{"num_attention_heads": 8, "num_key_value_heads": 8, "hidden_act": "relu", "init_std_up": 0.0193, "lr_head": 0.00801, "max_grad_norm": 1.0, "decay_shape": "linear", "train_tokens": 460200000}
Each number is 500 + 25 x the weight over its row's rms, rounded and kept within 0 to 999. Layers, rows and columns count from 0. Numbers have three digits each. The size before them is the row's rms in percent of the matrix's.

# down: layer 4 MLP down (transposed), 1024x256, rms 0.056, rows 632-684, columns 128-255
# up: layer 4 MLP up, 1024x256, rms 0.0623, rows 633-684, columns 128-255
down632 108:539513509499493493491488481515488479502546480566508512537541511569461491497531530526507487527528516468490523517512488450493460484461497515459496507489484441494507509514475486495527511512543534482528517508540518499471478502513508514490569510499496487485520521483529513495477487559497497495517503524545480437512520471513508506509479516529447502491445477486510510500550468487474517506507
up633 098:524532506499486506475484521528480499518533551466477507483501450480449550501492481446487440510483526527462456512540526479482451501514473499485520494476471503493481507509517526470490476485475528526539495500483515523505541490467466479511491460490448519510479494469496524518514516531489487507492461484492483484460473544504509463485506488509450509496463478489538497511516460527491498458489
down633 098:521500497514492492514467482500473519509516557461484517488457514478486524535471526484519498494505482527504492506490483481540470505509517453505504490519499535472463466507518474483460485469511503518512507471464509474490502483491513503510502469511508508504486543519522549501451499549518537515481468496520488490497515531537483525537464489502446461482465520481543477490506492496500547505500
up634 088:504471460461477543478517501482514522513477506520505479489492512534485489474474531472520516509489515516447518516467511508497490481479470468541534465466476485517507496525497491513521518468521497449515465511496504493462540496484479490479541535516499519540497490511540491545507472470517516489525472514541492485507504536497518481508526488484502489487485454457476482511476516475496522460464
down634 091:518485484534480519526499523526441523498506509525486537514533490474466516481515521497496493527471533497495451487475497516510495498488497501445465481519481513513508532497504487536509495517478517482520524474510500448508496474481486477513508460536465507502494553482546525453523481515511512516469554494486513549490529488493491497510542447492506534485493507529518520518455488487505542545488
up635 108:487475527510495471495455481481555468483480509459494437502494540520487485516499514495489522540463507523453493513526528522508497467483511570486506456534535486503497463521501513505458527506536489469498506483502490532510536485472512480497506524517478500492517485514493485504512519528541487532465521518506521531506539491469503473451479501511511482510466467500483454477485464503507490505503
down635 116:520469493503474515516501503513499472453502494502514532556488466483479482554505442477472488480463480484531522473479490525505468493507519530531451498520485513510514486501531474476533511489497501490541483528498496540470528428502512506470497505483520526462480512523523511515496498509519523512475505536484494451473522466466552513505519520524515472514517485494525462488482557504542506528502
up636 095:472536488505480530496490510508532496510475487504476499484487479515531487520492547530471508524502506476493522503434498461439493477495467491500500516474501474510497513452509495509519504421472495442545506491525499491516504489517475470480448463470515509509515526478575501496514519508524516489515496485443506506491475529520495468489496515515525483550482481475478492495547508497515528472480
down636 103:483490527474509521517505477512515513498505470509452498445516474510517480493506481442496484465519478531474525456515558498503502533482545482503494464506521548488513500532485485499510451492523512523514473486496504476472463526483491529501497483532464491515494451524529524463522517484506505497483476539496524529496458492511529468510518542485517461554502477524508516481492497535498524540506
up637 106:481502503501487506478529492561507471502495520486507496485497504516483497493477518479463450488526512530505532477504497501508472449477509475522488513473506476480533480464498485514527538480481520488564514477463527533459510527473485469504504473489556453468491483479521496507504477513517577492548539496472488503473468520480515433492493515472480580522485474493513474508518506494487539490524
down637 104:550502505514495491442482481474448531519457463516512496498495524491443513503580483477508509509478519493519514516521506501471526541498490502493454509535501479497504499513499498488504523506460538527509487513521517509527535466539507467521487484494508481492518521485512497502496558477472460505493458510480496470521514500530509511503518500483476522508499487503493508494484526504558484501517
up638 092:482471439530464525479494514498514458473540522523505496500480466508491476523459510464477524493439483510504521487512531469470520481500522512489515508491493492523540491508507517534513431500526508522490496524496443521481536499511445481517531521535480520501491507514520458480498519487468533521487506533488489504521490475468556485533458535538505508490480508480457451479520508506504526485496
down638 090:500505476485529536534504568491489480482527527503484512529490520515506512568477476521543491487506524461516489462539509484517500493473473495479466469510530498472487522498489490501499491495518507494539511499477490514483482515509505489472483501512475495466507498537503531473465520492504480500497481488509444501456437477485492468505488495489462484546511525554528495494506447491533465511477
up639 101:539502500494475494443507519491488465522474478458527520526525509494494495442499520501456490487469498491483509496515536474495503512495504507467527487492550465478518497506509508471502508472492531498479556516512500494518558459470453490519460507494509510505487513523511504526521519455511518513480515500495535467491468512537536492498498526543489542499485539487508494496481500505517459514479
down639 102:484484524515464477525494527482530497484505492494480497507507522527453504539486526456489499456509533450499482476451519492507540504464470489482514488477514474475511514515474524489489489491538494499518460474479504500488482513542491469507493550485510536519446505495565478478529532481520485535490512464513452487537508505514483477513495486484493487486524467492486533467553508502500523512504
up640 091:467525520469490520493463508500496506532466482507515502502527458473471478522488526512487514513465495487526472518476489506484532466509413531492545489485538475513500519492477481484510501444463484500526500457508564530523486479535483499531505526507467516534509506495477461481521438550523485486473507499500527504537483509526461473449514503521498433515496523488520489540497492514497471489465
down640 088:539536522490529523505499450540528498521535533515511542512493524482514513450488450555470474535520517482515493526500477500521486513513486441503486475497457535476516502532542498501524495534502529511479493507474515507483546470529484470505533505526468460401474482520547480494481496471509507495505554541475453538486518470502519499467540476495521535510484521495511470510516477477467511531522
up641 103:509501549483480529529506545461519491467487462496501440465521506481487479485489498540511534464509529486496537479474473516490498512506499458494468448502499508529525477477461565528512481440493467486490475489509489515487508477482513484480543480447476470490511457546505486507516495513501482519534487528490496514492510488474566454501512513536507495482473540503519466529539476503473482478463
down641 108:530511516489459499520497493466473467476503490517524489447511512495458463517514513546518573485481477496474485529472471533504509504485489477562502502475511511522499440524514512475529496497487474500479460518547488484484493479523509495512500500516466512493506460500478477533549487539521493503500536465472484447511488526519516493505508450452460523514455532506494525505498457527544524493499
up642 109:549463505522501503473488522504480487496511504506499503506481474545491506495493508463536527510480441510558495510516556580504515461489533496484489520520485534459497496489495486516522500493477525452505497478515512495501452485491507484482450559492492585515484468508532486514501519502476498528488523505511518486529493490502508481517484554516503494494496476489478471469546442544493522495476
down642 108:479466508510449524522484463487498471518505525470467534484517476509448485488486535500488530502478457474513460504515515481485495531523493497487461485530516486574510503494484493505503455472525527491510474526476525466519471483508511522516487537480509486478492469505531471479539495535508458448516448512519496513482460525517491516490452559532478485540536496504459497505497518475539496468516
up643 105:489535554530495506515510531529537514521467513532476513520491512502478513518473504463461522523511465515483538515477505498485463502481493494484518452473533494506453493496520514503497441512523518512511529519524506495521503461480487482495489534529492537516456535531478504520529514468475499451486490505505483517473497517456545468534475483508475577531476525479483516496539500475547471442516
down643 107:488547504518487459498513483461470488457513511488514495509476491516487535580532473529546510472519493491536486482464515517476531523508494513486541509517519521486506527506511508503494470532516496514508494493525501500458511505492494508497475461499513503513498504485493442475485532527417499521479485528559511525466430496514513491481523486499479490482417535482512528464486486451511461489512
up644 102:528575508482478528533484504502538451508443537481479528511518505506508517499494507525487486526472486521488507544487516466459520488496458516475461466481462485490455487509531523496499522578507501492533454520532496495503511511492482513504486506455514527498504503559519513548516489477505485538510485518488527491462474458485505477534499461501541481488505507490467514563498500512469467460542
down644 101:502507519505500474479507508556482482486524538490532543503524491556512455507527463524504499509493459530515483524537525503537506520483541529518479430509467494468505453516569500488478467528516533486512482493496487485499518472517474503470487488516528484551538517541528526527541527526491494523479486488503504485538477487476464559471522496508507481487538525525501499492481499541494506476546
up645 123:506539550498504478526500507503540515439486504497475507506529511461509468483470497497472482523498519525483478563506553541474515506479507495509546500452468499479527477476509498509506463495486510513523541476490514488502508504491482480434497508508533478494471483494521450480518557499481512493511512488543468521466506504485531492492474470510537527529486531495463509478498496491503474482473
down645 131:496489505523473487510527519495566510519464499525473469510518495527539510454501492473518514518537480458506517474489485543501534494518497482546526496464465480507527489499494493508534461477518474493480504501491502483530506483519502515516513489505461513486487513510498435502487526462502504481479518474464516478522519520511491463477530491491485477438530484496492490507461494497495542482533
up646 103:480512509484493524509547534508513513547483506448517503528501529444518517500510526487510495554500470527432487500554532501491521473485505526481507528475494512513488484501498512513427487495461532486490490521501541507483514502504472499468520516488459468549498500516555475482510496482489489552529496472480530543467513479496567498526520490510517497506477521518477487487500549468484482469486
down646 109:494491520515492512498462493459493488505494495498517485532563500527504471493497515499473484510532484530529499495462445455515459487485507521534482502496512496506481463507485478486512496508502451509504456498479500480519466505479492461514491519519487539500519543458486498461490447480520505481528506478491532464490483533475505518499460527498482506489489471493460479515510524508487492499502
up647 097:475475454502484516488458505500507554509541505529469490496501478488487535475495480517495474505492517479498515484487483495520456558501474471505530478533540500506485510509478485422517508527484494502531512456517517479488566530491473500514477543520501538477459475490518502490509499488505512476485436524457533538513509501566512500504461513512511537488464526484476506505505500516461544513459
down647 085:515508510511478504489472516501479459480506533475525490503507506507490493525499505530491477487484457510518494493543479503486456471525522489510479508565487489495496508535489476464498484449515553477494463491501479515510478553491464511501499492487483477545507416514495524513487517554466563456489500523473486466485491501463497500470499513488495485478503530464471507529533503531514511501517
up648 105:491524521482494501545507458534528497496488518479486507488495511466455532481464470473517504448505477531470510525509515570499527498510520490491490504504550485507439481477525499506477486494490500494537464514502483518501574481459500517521441486469499521462498504520493486516526531515522475487501488515508489476489504463523551494471524493531536470508515443480522475505529502489489522500501
down648 103:475465519491521531508525467496463549514494504500471508556509482448519510488444477497480547465509506490507512493440536502480502525484507499523518489519502503532474501493541498498521494482464449516509451493520451523490518492471506479505509444521526463477535517501502502491517532506510485496485466527538528504458481462478482503522514500484483431518495509488498465461501489511470503500466
up649 096:484534526490485461531490500502517488463461539493518520514497516451506505509484540539527487469495499491513485557537489507505490508532481491526501478459572491504475515496537544465522534522496528515513464496476518523479481461483488473488507571499500432490503487481430462466500527465503525500544529504538482514504474553506527508483512524485471486512496466491491484499528487460467473497498
down649 094:568494520483517474499504495477521503485515502517499568520470506483531492529485459512457480494499482523495510454459518487499487514497495463475466544533549485493527464517496485528480524449537495473440473451458475500535528499533532505555472456495479495481499453512517507533514490499512502484482511452514519506503499473497534522501478515550552499472492519479499492520523496476510512481539
up650 100:516508503537509522453431475518492464514494494502461507512489498494510504495487503481488518506507466531446515545543552505508502470470494553555527505504515456482500498486505530470483457480479548505493463539509502464491544487476520478456467485512462530495476483509469510455526496516500520509488487492522527514520509523495571507506476536532510522480476499523496501515484499503491494491500
down650 107:474523485514534474558524461496515503485534541529495485497475514496462547485521491482488498522521484504501511482522476497488527464500504432514534507504465512491481504503503479504473449478552481546478491448506540510489514480520476498500499506521519521490524505496515515477467509483556507493519483485492508532513458518516483512524452468474469501487497507545476559492497459524474512422486
up651 093:513512489487544512499495537521498490504543498507463503521495448495485497540515493476519543485470514510512466517443517519473560498509486571478493457535503482537461482500514520526549565483485490491516507500511514487500503483478521478490500482513460517449461522488511482487538497495495483495509473498531445511489497485506493499506498494457538527527485484505495504501517487493476515490501
down651 083:502525504495489510460493473499489453519511486485491525464509480514473487516514484513522513490490473520503497492483517498461488524505535486482470514486507520522446495536545442515526480500536505519496455496490547509480514482480520492499501539531549523531518514503521486478535500492436480553520482499537554494513495479450581509523514479484516485527505493518469519464444514544542489548480
up652 103:505487498476457503492486555537542466527502540500483480515497511532484501457515481504455492503469480503528464480510499504468555526516533454459497466515456464479514541538501492491491505524483464491478475518495512479502499495467501462498550514513481516437452493505511472495542513445512499483464506505483508518512487486513475534517504511473495480517494485463525454509501502525513484496494
down652 100:529523532528469522478503525481471495516527507515500503505501476503494480444535525533531539526472515522525502510489523520496498497449492494474482496450480481492547503543563526516504492509492452499511518500508518515494528529535490513530514492493482474521458503501540514506483505493495517528485478455497504428519515532522501485523504468517552552459526490507494497529507489533504449490488
up653 108:513512530494507510508494511487556498534469475457487502512461496500467517496470495513490481469480525522508536532500515471509507507505478515508543542476515504530508491487517514516486503541438536520539469523513523542478527474472506467491463452448460488526503505510530500507531529520511490519461502493499544513481491501530512462478485513467535484499484568505523511489508498486536528484419
down653 107:502471450528523505540500496533507517529494464478507489495477507508505487496474472510502455469535482499525522481468509511518512507512541514472502495533488505523494519516515435516465519521458503483472523530475516491489524508463484462518474486478489521444484523493502513541515578464528519480512448486480515454498506487493508518517529502492443478535520508492482523475480485492559473508509
up654 106:496450569514472525469525531492530539503512507472522535519489493511504470492498545495478513488487483477492497550542522490523479496499481451491506489474478480504513499466474491474434495479506450515543501529524524521509503510496503489507504458527479501484506551492513454508526457546549540506562495483473510452508523506482506464485467495509477517532488513473511462490472498519480478487471
down654 112:510514457476510455495498516461470484472494468540501526480518482499488502491503473447506530508496536524498525503524530478495508519515452521470488482505506490471497507511538514564489496491490517484472505450512508481508533496477519471479494462541495476495517473495461485514511469470472466474468518509511552521471510491502536490548563474496462464509502490487516576503494499528525501543531
up655 103:514539470489479498537475518490505486501496470504476549471491463515485515530457484496489498490476531557522491441448502416467522517448482511489538514493519506511508493433537493513498512518488458502546502507497506471501562485502482491487457522488509567490500498479480489527523492504506517476479470548490526492494497503562498479485514497517532520537492498517506518553469490490475469418473
down655 104:476443482470522507492520513500492461490518521494524529508519532557534521524455479516529502497471486520466528482495491470490482534538509479485446488514497520490510491492517462485514479519525486437481487523508483532457512471525510520489484523519469541543535478530520459498495476464499536523497516509495546472487479519473477512460572493506486524502500504510493504504474518519490455494484
up656 097:489526514484475500465510487510525485501526499471495518568501509463480499514498475487472485519502491505498532472480543492502494531549509501472512519487459476525514504525538458453518477507518485539514526525553549475508495482471512522509524463526504520526494487513519486520543529520519504485447473548506485478477502478520477514486530479517530529560493487475514516521459458500489489490480
down656 082:453486526550514520537491506446494547522515524475528500493500472520504485539455516541533493498513483466457507520502486511499421451467489530510494450471493513513529530506529484504482557485522421527474480428526497524485471495502529505519540461500485524532478499492494480487501463460512518494486504526517479493539489506482499450472496472477488455518507508515508476520528507518482482487536
up657 104:458456494516498472483497492498521461526549504521475489505494520505476490512482516489483499489474540473494470499522555505496498487471487496517520481488522481483502502503506514496530492483532490495491474556477480517489516510489473466535558499482501474483505488531509487522487513473548523506523507485527475516489486533461555460533498533507518497512477492489530463464544484567457513507483
down657 105:493524487499549513495498527482511509529468440484494501545490519465480479488500488516504505522519513555558445502499505529524471498476485499546462496513508491503491485496508509480474524534516528472514533470518508456536502470508517458461499494529499520514511480528492520455498473504518461489494565462499519539495512485486478550482499501480470481497508448469480524510484478501532515497485
up658 112:563480490469487539468532491491487498531524488511474485511454485487465523485507497520474532515484512532498474487494537502522455495497499501484522515533514472496516501529507520532479536499478486462538558500485497479491537470503545497498505467520503503557500528508473485478547478558505521507485464479473497511531502517466519503504498502518479451483481464485516473522485490534491504490494
down658 121:502493466529503530526490450502491509466510515494507461487510493507462499500502499494494443478485503483494492499477498509488489524511492487528479436493532509528459485483488463477479537461490509497531492483503521483445542518522498531514479505492505516454467447519556451497556520527471467443508511485449493510527462497503531505530455499510501476532527478453508527478476535524485471477521
up659 092:521528503476503503493480506492520486516511502502498513495530490507514464543486488533477475500452499517486497505448518515471486518507470528468540493492526504473536477488507500511522538492480471451525539501572536522540514542484466520482482460531481513495519522536565496518487526569465513512469497493485550538490478501513502453505472506493519538531491504470495521531499495524507504449513
down659 087:513448470494507506483511478498529477511518508485509498498498496488506525474481502488537481488468459538487485469505475493505536495502538531496494506515494529507467521501489490529494501502486523511508503495521477522486492479493483530504538492516507463542529519498533527502508514481533507498500528486500480509494457497472558558531500485474508472522485508540549457510484481492505501493507
up660 106:467522493399471500486468529529508511488505515511525516527483464480464493460511525480454476476461479512484471528502507509499487493515522483440507479486513487513524528511518536481519536461478550473494451531503538483465533519500481472481462446479515505533487468511491504513540511504512480495507491487481499507557494536509515493578528518514556477484514493480549504519509531495486497476498
down660 115:492523515531532528506505536473508481489472518499458514512505533498487503529527502521509528514497500514518482482524512526508507522472537515478539511485461493489489472512525529525473446525518502505491515530520479517525502481473530536489519479475527478530499529511494542489493527535505473478515508519450502506507545527466492521458501513527487498444511499481504533464468521547535529496516
up661 103:519482502481520527462509496485529511491500490494507483539508482532478504533486498593471487496498501528471453479516538504493516488517513513513480506515509508467459490510509499503517432517473520513504529490540509479519462500498523492459472497514526534471518474508497503511496528445492529543555474483513512519514464470479506502515504507527507494494477499497516497550480493506516515510469
down661 100:493500494498521488491490459538530498518504469481493532501479496509534490542503512487471496470506516511496504536475526458520510487510447548484518500493499502495512506511486501514543503495514548474534507520521500491547523520480457469444512515475461499489533501507513486507497512495522517481548555498505502489477498491551531548508520508453495484503468464523555533555524494450523542504495
up662 102:522493495498475511466506524563503499487533503468526519459445517509473488479503491510478514493509542474528473531515488505523481497454539498511499507524532453535545494478496515442507526539502475499510509506526499491542500482465500494506509500507496463538466490480479466483524491522499478484483501504452552499503499517493531499464504474505514468525479501499488481526551497519498507486476
down662 103:481481528514502494528521527480507576522525482504505546490560502516497525480502460501441525490503534557446466441501477503511487472515525490532433492527530531444497494486491478498443498500465486525547526466510515514501478490511443448499529483484473512445497488493536421508515519457489467495493493484473485493495512496458460519520503494501508486524502488484474580494520488490495510485504
up663 102:492485486466459464480520506524526474511436471482519481548469524476500476487502496537532503464497439482496481508509489460510538446542485534511482503488488501467460481496535500482487499532482496522488518552504462470492517504453536501507479505491507530495465506546507460500518538490526463477516505504515506495523497472539503535484457553500488513518461501506482533528547516503498527543474
down663 103:447465538466497504502531522506503517518480479501544468508502506505494514494503521488535530528477540497492453501443481481495430494516511484485530490479503512544504493502519510477500516505478509549492525558516517520496470517526500495490453537511498509473482522473542507561527522502479495480499514475496518452534477489414486489535524477499517479481493495505464427513507530473470515519481
up664 090:513543555534472497468479522543516437464533531458483527491503499516486494504482528504489468504487507513437511547544502517478492501524493484522540541543490507523541471481504460512503446495454492498522445511550510494508534508511456483511510525505526501511491439490546483517517537525510517492507524506489514482466517474523507488513475502531490549519490507500494535549492471465481499510529
down664 088:533499480469548561509527482474493532498497500498500500491463538488497538478496517457502508493544496502528551495478521470525514512505523490500480479508505541466477488479521494465469500486479488489458493470507524513455488529518469478490522454476500508453482521494445506491517489506484486546488415512500525479523452465485536526494463483473518466498481512527543468474517483534479499496503
up665 101:481513464481507472492517500522499496492479485486528512498488514480492503498497497516507506511538509451468486466515508545473454511493487451516491502472509529481463459488498507473480513518435521499545518490465448508473543510489432484495526500472492512500494498512506497524519553441546530501551502534467511495485470476522528455484446453450553535535490514467487516492477486499491481484489
down665 104:522486478531515518458453491486427534497535512504490464537516482521510488472475491490498493503445479474486473513491522486537473532527486529525551495502489526491491477481525480509483543481539497489494563470507545468500524476511460510508458527506512502473523502502511489502510536497506506516535505499566539551466514494491553525542482530498502471485520473496495487526535491493512504493494
up666 103:526472523490484501465518500499517462509505497502513491475499490490480468488462501438495476511490541548489492492519516471524475509455445505547506439507509490499496505553504502523502525465495463524500501509534511506466485509459460507506492498512497465519463479518522492524486519465468452499504490510520492506531539498475521476499464544475505491522498510493468454452541564482454475494479
down666 098:503499488452500476501490513545513505476536469447468519548474505514520536486503506518484495527462522494496518512462504504511490511495478475502490505516498475531499447481529463497450519480467461452475498526514458501503515485496572470499500469498493461475509516496495518475497511532532514486489494470466499518485527505501515482516494539501492467520491472460472487522472509511506500498464
up667 103:510507470458481510472469484540513543483488498492502515453466483498484466490516479440501482488503459491513535497462500495487510454502506512472519475474486484527510501475458519538457538533467537488530547481515503495453474500455480515481514497481479483535463540532457497564487482498501472475471503500480545528517506503544509514476526482518478430502492524464524483507467506538499536523466
down667 115:549464511511501522532523456511519498499509476512531519519491547485506523518504504504517476471458506511526559490562469469479521468488482530465491561482493498480518488487514522514518477521497492475494502466492505512509507478513483508494486528488501466482528496498504542515473490525492500513496538472509521492427515524520468515505516491522503502501492508449512485502494483541481492487530
up668 101:505495500512458485509454514521465490507516463529501511520491503481531508514500482509444523502470480481513494497448523488479485526497494514432484489525532510513495483468515503480529529495520492516512526573509531488520490541496473492500475508537509487545491471511479500491538535533527474483506493495551513484495474472562543477516517500527504485489495470491495457488524523563478522492487
down668 101:516499458487494489470466526520450450504496491472464525439551484512490494534452473544533501507521468515497487487486497516515476505479504506504512505522504497525462524520502470522472474481516512498507490502507509503465521504480499526514499524532497502496479517499509520521487475554471491527461509549536531510536525470484525487511495493479504464539475482453499524477474505511509539472515
up669 098:500484550512476500468469482501521467475538480531502521493489482454478464472506484532500445458505501511429441520538459526532500493546485480543482493526479475512501493459466513459454441470509454494503508522510491523500473480471488515468529509539548528519497508507487511521522454523516501452486505485458507475467521497508563511504524498526528496483481498506534501533491503464489466516515
down669 094:505476464489466525487468514474543469540448495534461535494504523491515554502495490481534522486493508536535474505486471521510529494469546503528536512501525483459539531532500511465476523499487523489501499525475507542538544500521534511494531512512513449530478516503530510485503512505540564438521548514484541520521478539468484567476504534465505564482534509501495513495492500518479546493493
up670 095:475495521522486491495448493509501528471506526493504514541479511468513552497499470523500436503497453505501492537479544516520459479512510474548484477529463499554468484535501477489499515521504533477498510469503562482487503496475502482475522506479452483526470489470506475519527479433504575520546524491501512509528473525476548508530533544530513480476513488481531500441548476506507495514492
down670 095:476475507508441543526489426486479493504451487507527518508484525504512513501518528537453502532549517442502507460529472486499470496485478468515487457481499481556495492486486479492548532468540508500477506466517563519486486548504485499519497510527512533493514483481507483496469505474506487507503525498523477503463485510475536486543491485507537494472491517501535460502551514521502502497508
up671 104:502540498506507509473538526512504486486488496522476508479501529526462464506513512503465491546490486485491469529528517515511490479534548498495503536510499503491517468513494471502506524472513555464475447468500550464508473568505464500501523517514505535492503544496504472481499508483491513514532509498477539513517499526482511473529491469537464522490479566483487479492520465473511509485518
down671 109:461484520506569498471495485491529516493492557503505525541448497502520508522470525493507489522495517513504464520493494499485499506461454492480543511520448512449472539508554488490459552544500501526476526484463480493510513467461514517496529493488502452549519490487500464495507551514507506528512473498505456521501509487472496526474461514535533497501494532547476484497491512513503491506512
up672 126:478554498471445491515479543545499502459503495491489520502488494473483460500494492491464505511480498478490489467492482525489516479471538500475499476477476511544481503515514525516525531515506518512513468502511497512492491498483519484530545520531508453481495488519468483502510497525450479494498481497478540526491466493474477450549474509531483464504479436491524414516463483449515538485498
down672 118:486487546504482509491509481518490487509495511510510481535490549489464485494467557509502496555476462511524538543520474532503517524497509495513494474501498476499519406526536510531490538443514446488502500486463494462539512459542536534457483471515506507520532525507466518510472532544480543515504501496536509500497520517461495502459503521516485502507485538487527468549498508455498499473501
up673 083:490506511517491545499476477498505469562481509515480484472499489499458553538489504492490516532526518486475523443513469470464534506499453459457583456492511480499538513480490518475511519525487517542517531504498513531492532510519478460527501509492500563528499474511485516506518517450505479485522495484483496503527534537494517440528509482500523485515474540490496555521507557502471447537443
down673 075:550495499458541482519486465510499528469512518488457492496474500451526467534507534518493477504519501523507522481507504512499484505487545509540478518528457549490482498467525453541488461493575524475505450479507524498473460493502448495485478464486465502510487474514517512512523479506497526494509469462503477512518477482489498534476456466523495503452466523504500452515479467488531541454508
up674 092:473514527481517522466484523500509467414513534520493559465440513503504462470463517503552504539492471502492460517492515550514509496475461488513522509490491471516524515546476534506546507479478573503487499507485509488504551483514491459497502483483527480524490503459540493502541470508468493491451486522510465533442466502469505496498521509509527549484483476496470521512535451527501513487489
down674 089:499452531517490517496496442477482521529461481480473482484480486508518522504475454563517512464507553507492524499518477525523445497504531551529520520507460564513477498550526483492529462532455487505526537502514473470461440524523518527517509453480445510475484466535500500482472506484504527486531508522489491500475476535487484491493488518466491509514488518523547519476490512483475494514512
up675 090:484515521468490520492496494521502552513510507502485480524491464486485460482480527521497430477470499503534469534473518496485532485508497494498485481499521481464541491476464501483480560534484511520494536499481511501521502524475468467502465553518449503473460490469504488512473471479525521513522512502522494513540497526490485485514518532506525528492481547477534520458551499514537484505485
down675 088:507523497540473508560465511480478496488497476480482502501486527501524500480552510487508519528541482504458485503535507504496511510466494481529554521474503516452484444489509520497502471500498484506528507485521539487511502471488518452510495546482522531544512497508500507491534510482501523551500510512482495526497500504526483496501490458479514458471492490500458473507515492464489515515510
up676 088:488497497490463527489494502498501516522542521470500476487477539472509483497470503523465481559503512484502496494456459500509471463511494480553494456504546460534531517459482479505509489493477465468505511510510510495488524505525498485477502482492481542473508498495481509480539511479523516453457488462490514506491489532490524505520497525535515544511499490513492438504539452516455542478462
down676 091:541495541500456466497492479527523483482540526544508452513542468449487514493521500487496480500495512488500494495456490534518472461499496506516477477488490489512510550509520476503480538498467529530528496535488486500473468505506473511581486538505487500464522471501457562474512483499502481505547535480514487505510482465538470442519507474478500510500484527484498516508481508530538496524486
up677 114:494435451509478509480477550534530494502506513457535507525504508509489437483481523500508491561451498495504509447506508519450467508524504483548517527488499507482468497498489531493455497535481495454462486497543502484487515528472487451486516516484510519492484525442543508474494451458492514518504522500499491508493469476475496548513490516474451513486470522475456506486530486493471494454496
down677 118:502472553470522528458490465436524482528495521498521500518496470480457534488496484499541533548518488506454548498552492513467468507465502474503533503504469534452484474509494511473508497455487482540458519492513541473536520543516463506510504515498533482565518542490471463495477527502521544477477501488462521497492515481500486462493526493497483461531510520491499493538520469484464478496487
up678 096:503525485501489479539492487557527501512500511508493520490475497540476540536464524537507500501468540462493505519518510466500527504455463485498590495502456456499489485537440487525466477492506513527520518460504478505511515473499486473511485501547498427479462548463524524489472469548499533514465500479477476543491474452517455501482535515537486496512510481492521514482554507499522501468457
down678 089:464505476486541529490498477508475509501484550524468515466526518461463556520475471502516507532502525527534490507539498466529517475476502487504464510499541515505475486514460506472510474473497506525487475474484534502513504490547516492523524493432523474485490480470557542518497506472520484513460495475506501574494487477527501520513536474515526464523527495538496505526488518503504507494511
up679 093:485511531514528512492526511501500508489469526483482535533486518534530483511480584527498529511485495492466451508505532528479500482462524522554502521527516530526512468539513507524523512525476519495517520491501534489474515494503472458490498517541490493515481502482488471487512511532489540547493484571511465496473508486479539485531484495541488502517456516493489503511549461492498524503509
down679 096:520462469489517489517534515493471498516527517515478484525510550482513511515497511534493544465479501468486491483545501515513475503497485505473496587445513544496513519497534504487497513514474499479506531524477479550506507489499529521555508456513536481468456485517496546503534493556488482460477513503482528524476497479511500519506502476521484536549491486540530489506515535498498461507521
up680 097:515518515474488512515503492504519446491531526523492527493491468512479484566486546535462469505470506501508484482518507526504424493509485471501483496501549484512505479502499533509496520478502493504459491483535487506470522444498504488501489491449510503499483486535516525466534527490511484481511488527453465477460484492513509472452509552508539513491488506496501508499568524485500519511454
down680 102:466527530500496468508506523490513511487523508503484501543513538511502541495527483452539515511534465478491496517530496492512480480495443447461517495471482487505521543460504515500522511474457533535414522552526535488491500493511496495475530495475535499503518448504479473531510509508501514473473463484496465453531513498505467501542500493500512514498506504498467493512527498508493534523502
up681 092:507501517529490527492478496496495508508467527557499463472508493494468497490488534503517490506488490516433520479479488494486480481507511522509528456480528449508490511470477521486481495466484538510458527523492516486476518507498477453494468516513493509508502490509526513494524444459444502456570464527467502523505489514481517480532491499490539513541485487484504483512511503429459517484506
down681 098:507447524531511528509531484461491504485466500507475468453532496504506474504511496447507518463509502558567505495479510495492515494513532484525520547487526477493518498488480500473505511514525492538531508491472510539493473496462479490531471519564545494489522520524525524494492475528500504499499487459500500531521501518486504508512509517471469499473489483475512485515481530493488493475476
up682 104:488503504449514519494519503551522511494497504511494516508472459449478507537481548467537464511471516486486491572475482505488492473494504522477534528487471471537487476489514500520523529465475489515532509509508515506504486489503493504487463501498520520514487513488543491490498453498496488497512486506485503515517497537535484502530457530490564458530500505486520482528474455558538542446510
down682 103:499511518452507470490533543494520468481470497494428454523520478487472491511513508547547482533504497481493526511520520515522491580503508529500492531486461486498507496472516478498457516505502467511512526498470470455491486488493509514488534529486482489532490485520490515477493481497528492470507518487491500491470561508489516481468480528531443496513499530466536485507479479485482540495498
up683 101:513534515493468525529493526510517539509479506509487473452502507554488499491485548497495503501517536489479535492502527477513473511508479455563459535490592479504517504481460512515477481502448534503497530512533522483535501506529506486506515486546516480487495539546488490484495483510498503492465494499468528519461492500518507484504515467532513496548471528516519493511470491503512513492491
down683 095:508488512519524473466491498534492492505534488486490514496524484509482532530498471492471431465520536470511468504477555521492496527483492575480466526523497527571520513518481552481481516488553516528498476499506470487549524495506504517508487451483469508540458477513478482493537512508494486516469516502501517496506518526511511466470516487467503501532490479507512527489503500566508473509503
up684 100:498511478541501517488496496493495508479475540496486477486512472503518524461470511566527490492484516513474496486520528485470546486499507474463524484447528510511489517514477498509470521477507514514528448513519547513491483491509463506446490504456501533504490507528482476480484517530483511461475497488500529504494474546494505470500481514520515460496505452479458508531485529530522481510494
down684 110:533515503523513450475532477484498512520468532510495493523546517484487487554516476522520483541513491524484451500497540525481490473521488519467494527538488542508489470478484489487505475524495532468474504531542503502472488486493531491530480516489493464535482489495490538560495492446530503536495505543464528472509484516518523501478495509494486529495508529550487494482485537485490504505527